config.yaml
n_layer: 12
d_model: 384
n_head: 2
n_kv_head: 2
head_dim: 128
d_mlp: 768
vocab_size: 25164
activation: "gelu"
norm: "rmsnorm"
norm_place: "pre"
norm_eps: 1e-06
positions: "learned"
qk_norm: false
attn_scale: 0.0884
bias: "none"
tie_embeddings: false
parallel_block: false
extras: ["capped logits"]
init: "uniform"
init_std_qkv: 0.0255
init_std_o: 0.0
init_std_up: 0.0255
init_std_down: 0.0
optimizer: "soap_variant"
lr: 0.00382
lr_mult_qkv: 0.4
beta1: 0.95
beta2: 0.95
lr_head: 0.00898
grad_clip: 2.0
warmup_steps: 200
schedule: "wsd"
decay_fraction: 1.0
decay_shape: "sqrt"
final_lr_fraction: 0.1
batch_tokens: 262144
seq_len: 1024
doc_mask: true
train_tokens: 726100000
steps: 2770
dataset: "wikipedia_en"
Each number is 200 + 40 x the weight over its row's rms, rounded and kept within 0 to 999. Layers, rows and columns count from 0. The size before them is the row's rms in percent of the matrix's.

# v: layer 8 attention value, 256x384, rms 0.0627, rows 151-159, columns 0-191
# o: layer 8 attention output (transposed), 256x384, rms 0.118, rows 151-158, columns 0-191
v151,111,196,238,197,175,211,190,166,158,224,257,182,297,203,214,225,133,188,281,202,195,182,151,190,193,239,214,179,252,143,188,182,278,163,237,259,183,160,197,175,202,230,210,205,186,160,226,179,164,216,233,227,167,168,253,223,229,165,198,290,232,167,126,205,244,203,189,225,143,130,157,169,157,214,129,200,167,172,202,209,179,227,180,133,186,242,166,248,149,201,177,164,204,222,197,208,241,189,219,191,213,293,217,120,192,184,231,209,207,234,254,145,162,267,239,195,180,252,202,160,240,200,272,229,227,245,193,248,196,184,175,301,173,186,171,229,157,144,198,226,182,128,190,127,206,132,213,221,273,195,246,235,153,189,113,139,215,174,167,162,110,207,149,283,207,215,247,191,186,249,249,242,186,180,151,107,221,286,203,177,201,228,172,216,179,207,198,162,177,222,217,229,135
o151,110,144,235,219,249,204,210,219,172,226,182,186,261,234,249,166,162,156,169,188,163,164,261,198,204,214,186,198,180,152,210,215,169,220,247,155,219,236,264,210,186,218,190,146,250,170,232,192,201,219,214,267,179,215,181,126,218,203,122,143,181,173,248,198,159,183,245,231,171,240,214,145,169,101,222,179,209,230,294,215,177,223,152,278,189,147,200,171,231,189,195,274,140,258,163,68,207,150,257,234,193,156,252,169,223,179,201,196,152,150,170,246,216,131,143,218,184,170,234,192,250,144,192,213,181,224,252,110,164,144,202,228,135,242,175,140,226,170,184,197,118,326,240,252,320,240,221,223,178,212,133,212,183,201,153,250,251,222,239,247,217,198,242,158,226,206,223,196,165,187,174,203,156,97,236,189,172,156,183,237,171,179,207,192,191,161,199,221,235,128,181,148,229
v152,111,143,171,119,220,206,230,201,122,264,187,184,94,265,234,199,188,177,224,276,184,191,217,200,185,184,262,165,159,215,189,152,178,177,214,214,256,198,241,232,176,144,230,148,254,192,149,152,266,143,212,153,186,136,190,181,101,178,201,177,189,206,144,221,247,197,205,200,162,185,212,272,206,198,213,179,269,144,222,204,178,278,141,134,215,205,220,214,147,230,159,267,182,192,278,225,211,170,153,249,156,299,150,142,218,247,193,147,200,251,195,178,192,123,180,190,146,233,187,182,179,213,223,167,236,210,217,238,162,206,171,242,200,248,241,193,125,240,248,140,194,185,147,224,208,181,171,242,149,167,225,183,210,240,194,146,174,175,162,195,226,171,227,213,217,203,276,113,198,192,160,155,172,206,179,240,245,162,223,194,277,242,169,159,218,170,244,159,238,196,228,167,202
o152,113,149,220,137,210,181,175,266,197,191,172,198,264,103,221,214,194,140,213,186,233,160,266,150,183,258,227,176,231,149,271,167,171,282,122,186,145,195,264,248,135,202,163,202,163,173,197,151,155,173,160,198,159,223,219,203,317,201,213,179,226,196,255,179,193,206,174,296,171,179,227,236,203,209,221,186,207,232,156,152,222,152,315,213,147,253,206,205,198,178,194,148,198,189,199,241,239,283,195,242,208,276,208,280,217,180,184,238,139,186,179,220,188,245,201,156,239,160,257,202,278,223,188,235,216,156,233,215,211,271,209,266,171,124,252,213,205,179,270,195,168,164,217,223,159,171,198,170,148,199,147,228,165,185,178,171,177,205,225,183,258,187,239,167,232,199,220,212,220,120,197,206,199,265,207,157,236,228,176,169,141,241,210,245,237,123,201,205,178,226,208,238,193
v153,111,145,282,273,216,198,225,142,182,193,211,179,237,269,164,183,199,171,213,204,198,279,202,164,182,155,200,187,255,245,202,157,170,197,219,193,138,234,151,183,120,214,223,269,196,231,171,168,150,190,187,200,235,190,112,212,260,200,183,171,177,218,201,241,183,204,230,235,143,224,268,161,181,227,229,161,247,196,182,206,209,103,269,223,205,229,223,186,257,198,294,236,158,189,153,173,216,180,191,164,231,244,281,232,214,203,164,225,205,160,206,199,207,139,200,256,165,219,257,102,188,112,162,141,168,217,169,177,139,209,262,221,228,170,164,209,217,208,154,247,153,167,87,235,194,224,255,186,182,225,262,263,221,231,108,100,200,285,181,158,230,174,244,183,243,194,249,268,198,188,219,132,210,210,178,175,261,271,280,198,222,204,237,232,147,233,198,226,188,167,187,191,173
o153,111,238,177,176,193,188,176,248,198,222,197,180,215,213,188,160,220,229,223,204,253,180,140,235,159,228,270,216,179,259,202,233,165,135,208,244,240,167,242,178,225,221,180,226,282,272,146,261,331,195,246,171,221,143,179,154,229,187,261,188,129,227,229,177,228,207,161,210,151,145,149,203,244,233,181,193,191,156,242,210,158,194,199,152,179,220,169,216,183,284,171,127,194,232,261,201,201,196,219,211,190,173,262,205,153,166,227,221,183,216,257,80,182,200,308,112,189,185,186,238,227,243,123,230,239,230,211,191,243,184,172,138,179,217,203,187,267,84,259,143,220,231,225,189,129,209,176,221,194,232,192,178,181,103,236,256,241,229,239,248,236,262,170,205,211,207,241,155,186,148,174,218,145,202,192,238,184,174,167,153,224,183,192,148,255,164,120,242,282,268,215,196,159
v154,108,186,179,214,213,221,272,251,147,182,213,155,164,196,168,271,295,190,153,283,260,170,176,213,223,244,148,202,186,142,255,181,191,176,262,206,159,201,195,170,169,187,177,193,190,214,176,246,171,183,220,202,184,123,164,276,220,155,171,168,287,199,224,266,137,244,220,218,213,207,187,105,224,290,210,155,254,161,189,197,248,216,198,193,175,195,164,152,224,121,212,209,258,167,218,209,199,221,210,220,217,169,138,317,223,222,159,214,226,185,215,266,184,200,258,162,181,151,214,219,184,206,191,211,274,266,136,315,225,214,166,244,266,213,176,219,156,177,198,145,198,180,255,200,214,236,255,261,271,221,217,196,326,192,278,252,164,186,248,186,226,268,209,112,138,136,186,116,227,184,257,156,187,116,205,236,236,220,241,193,208,203,226,162,150,180,130,222,177,196,227,258,118
o154,112,248,187,162,183,207,173,133,182,190,188,148,230,217,191,150,195,277,240,214,212,190,149,180,207,171,248,217,218,227,189,241,207,166,122,158,213,228,221,198,204,208,219,111,158,250,173,114,218,212,174,178,252,288,238,226,203,235,181,175,198,204,280,165,227,93,115,227,161,233,262,248,194,203,260,211,226,266,174,124,155,187,185,174,165,248,161,141,245,200,245,193,214,238,230,154,133,293,200,224,193,223,251,145,250,230,225,225,210,124,158,195,183,183,207,216,166,286,274,235,228,102,212,214,174,148,154,183,134,175,205,208,190,189,177,232,172,117,173,165,214,216,245,179,177,225,131,201,167,192,159,191,153,163,176,156,268,148,238,194,180,182,266,264,241,164,184,177,197,145,216,199,209,202,198,170,199,197,108,179,146,247,203,186,153,207,199,215,181,214,263,251,244
v155,115,190,230,142,203,236,162,242,216,236,218,182,229,176,173,230,192,232,92,135,146,164,231,186,138,206,164,241,195,192,158,210,178,192,136,204,212,184,185,255,170,172,266,176,165,154,245,232,264,277,226,256,123,183,170,245,240,190,241,199,250,177,173,198,255,173,218,181,221,202,182,218,168,165,220,227,131,268,233,171,260,242,164,217,81,213,205,249,180,163,246,209,222,219,230,226,148,156,240,181,205,197,195,156,174,207,215,178,227,212,201,229,235,187,161,166,187,228,139,178,247,202,152,224,237,213,202,90,215,121,196,264,243,176,200,193,219,256,209,225,208,205,256,196,173,267,251,149,299,135,216,201,203,150,219,160,184,171,213,241,254,201,137,149,238,266,181,235,255,226,183,168,286,170,250,212,189,214,274,222,219,275,175,151,125,250,218,191,227,191,141,248,127
o155,112,218,250,244,211,180,213,141,157,159,193,170,199,176,229,200,207,169,230,259,208,177,226,198,253,177,249,169,219,145,127,224,236,210,194,247,229,200,240,203,167,183,212,186,233,199,150,211,124,233,184,215,275,180,196,220,230,238,161,142,177,215,117,144,219,236,122,193,144,222,258,226,222,273,149,200,281,225,216,211,188,200,243,191,238,75,237,209,148,166,192,208,221,204,257,175,195,199,229,198,198,240,227,187,244,278,203,211,235,172,215,171,146,124,196,193,302,135,238,152,229,232,232,135,282,159,161,174,164,180,211,158,136,197,244,184,201,98,212,183,225,140,211,231,196,168,183,226,130,160,228,170,140,192,224,220,181,228,224,169,286,171,152,252,163,209,250,140,168,180,144,251,172,187,208,194,214,266,167,149,194,124,220,262,194,206,193,167,192,214,253,139,229
v156,113,229,243,214,247,75,175,225,166,264,149,220,231,206,261,222,178,188,212,250,170,187,238,191,159,147,211,175,190,235,239,233,197,202,259,211,205,215,148,224,264,205,215,223,209,217,244,174,216,225,251,205,196,141,212,288,170,220,187,142,160,198,247,241,238,142,188,216,190,214,187,138,154,187,208,251,276,144,218,227,216,128,174,197,244,171,194,150,200,131,176,247,205,219,243,161,223,246,162,177,204,257,139,197,187,163,144,214,281,200,198,193,225,270,70,237,176,200,179,161,208,133,198,217,233,177,155,124,272,277,224,261,232,175,209,212,227,125,232,245,163,166,221,143,255,215,197,248,191,239,186,174,259,206,199,233,193,152,209,244,226,248,246,187,157,192,183,187,226,250,204,274,144,146,158,224,183,244,241,249,237,192,181,187,184,173,200,237,128,231,196,206,203
o156,115,130,131,218,164,252,217,207,235,232,223,207,170,237,155,225,253,198,238,199,215,249,213,260,177,238,243,235,189,158,226,275,142,210,122,207,216,197,146,187,146,214,220,210,251,186,164,273,166,216,150,222,181,210,179,207,259,141,206,304,153,213,198,116,210,159,154,181,157,278,197,209,259,204,213,188,139,242,261,82,194,226,196,182,99,134,229,200,203,297,232,195,142,216,197,257,218,189,166,280,180,179,306,213,164,256,199,220,136,206,188,195,159,125,262,255,216,176,157,219,208,183,194,181,161,244,229,180,182,120,179,245,201,190,229,288,213,183,126,142,192,171,228,220,195,211,190,141,224,167,232,215,147,250,207,199,212,158,201,251,199,226,255,220,234,146,148,193,201,178,227,209,198,166,228,180,231,152,132,268,234,238,147,298,181,214,148,148,133,173,235,140,208
v157,116,197,171,292,129,246,180,250,164,218,219,182,182,250,208,177,239,127,190,225,239,239,228,194,180,127,229,222,242,221,194,186,249,231,275,153,196,198,285,165,219,227,260,166,125,246,166,178,194,194,182,182,181,232,247,195,157,190,248,143,138,243,195,215,185,220,231,274,272,157,191,185,170,212,199,180,202,188,165,160,183,197,147,209,131,216,145,163,231,149,172,168,255,242,275,154,214,132,213,157,145,240,194,209,226,182,204,227,171,202,240,149,130,187,182,227,234,235,168,201,217,251,192,182,240,250,133,237,147,218,196,272,184,195,162,185,152,241,199,204,155,211,260,140,160,154,209,135,226,273,180,218,209,209,211,172,152,159,252,225,200,163,170,241,222,255,206,152,205,293,220,231,339,132,202,169,192,284,189,212,133,167,164,178,148,220,179,185,207,190,168,146,284
o157,113,202,226,142,198,209,237,223,252,152,227,150,152,188,168,281,170,203,169,203,173,168,246,175,158,217,197,201,138,125,245,213,199,132,175,222,240,231,97,214,227,217,203,226,213,226,210,214,242,200,204,178,282,267,162,149,200,249,149,205,149,185,223,210,202,193,273,191,240,245,183,181,213,296,191,203,127,178,206,218,238,197,270,197,261,188,249,171,273,210,161,249,252,191,230,171,136,117,256,221,270,188,175,246,213,97,208,208,277,239,175,214,215,144,193,142,223,174,174,167,226,179,200,213,192,257,189,199,278,199,153,145,244,180,237,230,189,148,144,161,248,148,192,240,266,253,178,290,177,210,147,208,156,209,271,214,200,156,222,208,256,198,147,149,253,178,196,214,187,131,205,277,195,197,177,181,227,216,201,269,159,169,223,191,183,139,265,164,118,193,191,183,264
v158,110,265,252,219,263,218,203,217,259,239,165,272,159,156,239,144,203,175,249,201,212,206,201,169,255,198,177,239,210,180,197,209,214,196,157,244,227,243,208,197,212,181,199,166,229,163,155,161,215,247,176,186,143,248,226,211,293,113,142,180,292,206,138,287,185,247,148,215,245,163,211,149,230,95,248,257,128,185,120,162,123,147,188,124,285,201,160,247,157,263,214,232,245,217,251,190,268,239,142,190,177,197,201,214,223,116,167,241,255,183,210,201,201,208,198,231,229,187,250,212,167,187,212,179,158,145,229,270,186,238,249,199,213,263,191,168,217,186,207,204,195,202,276,228,219,230,185,231,188,228,215,156,200,182,169,208,121,165,265,220,274,200,223,153,259,160,153,193,144,260,169,194,196,233,152,169,181,233,199,252,239,231,227,302,169,174,204,147,158,195,164,150,204
o158,114,172,134,251,154,166,164,185,224,121,245,203,282,213,120,267,182,218,136,214,229,254,175,228,174,240,185,225,149,201,196,170,246,222,208,153,165,196,155,237,204,191,156,232,212,208,211,254,202,136,215,239,238,207,158,150,100,245,252,265,202,145,209,143,215,153,148,151,194,122,168,212,120,192,159,134,217,223,234,153,259,178,169,242,155,163,273,183,252,251,185,210,190,123,167,276,250,154,193,169,268,182,119,173,246,258,194,218,158,199,129,190,184,229,234,236,221,171,191,166,156,188,168,299,195,197,199,222,156,176,212,236,204,205,166,190,160,278,159,272,277,218,220,192,234,255,150,166,242,235,156,154,175,180,222,181,225,215,166,193,253,180,268,257,185,131,315,170,249,161,241,211,116,193,207,232,234,206,266,300,233,244,173,217,140,270,201,205,215,186,193,272,224
v159,114,197,181,166,186,216,205,162,241,272,185,202,217,234,249,168,219,200,177,230,181,187,178,192,215,224,267,120,214,170,180,228,191,174,185,251,205,188,229,187,247,177,224,202,252,272,204,192,183,267,301,231,203,159,262,128,240,201,142,209,215,271,290,151,181,218,223,204,137,181,175,226,135,194,198,176,192,116,144,140,233,206,187,250,228,179,177,268,239,185,181,214,210,200,207,156,203,287,213,249,139,173,189,195,179,216,176,170,171,208,214,242,193,203,163,225,219,174,220,291,164,194,200,277,202,183,172,216,173,190,232,339,218,258,296,189,247,195,217,214,293,178,158,253,247,181,200,166,150,176,92,169,225,260,232,247,240,242,151,78,279,190,231,192,171,170,274,168,171,207,169,211,163,244,334,244,192,218,170,253,217,273,167,201,149,198,174,204,170,224,175,284,162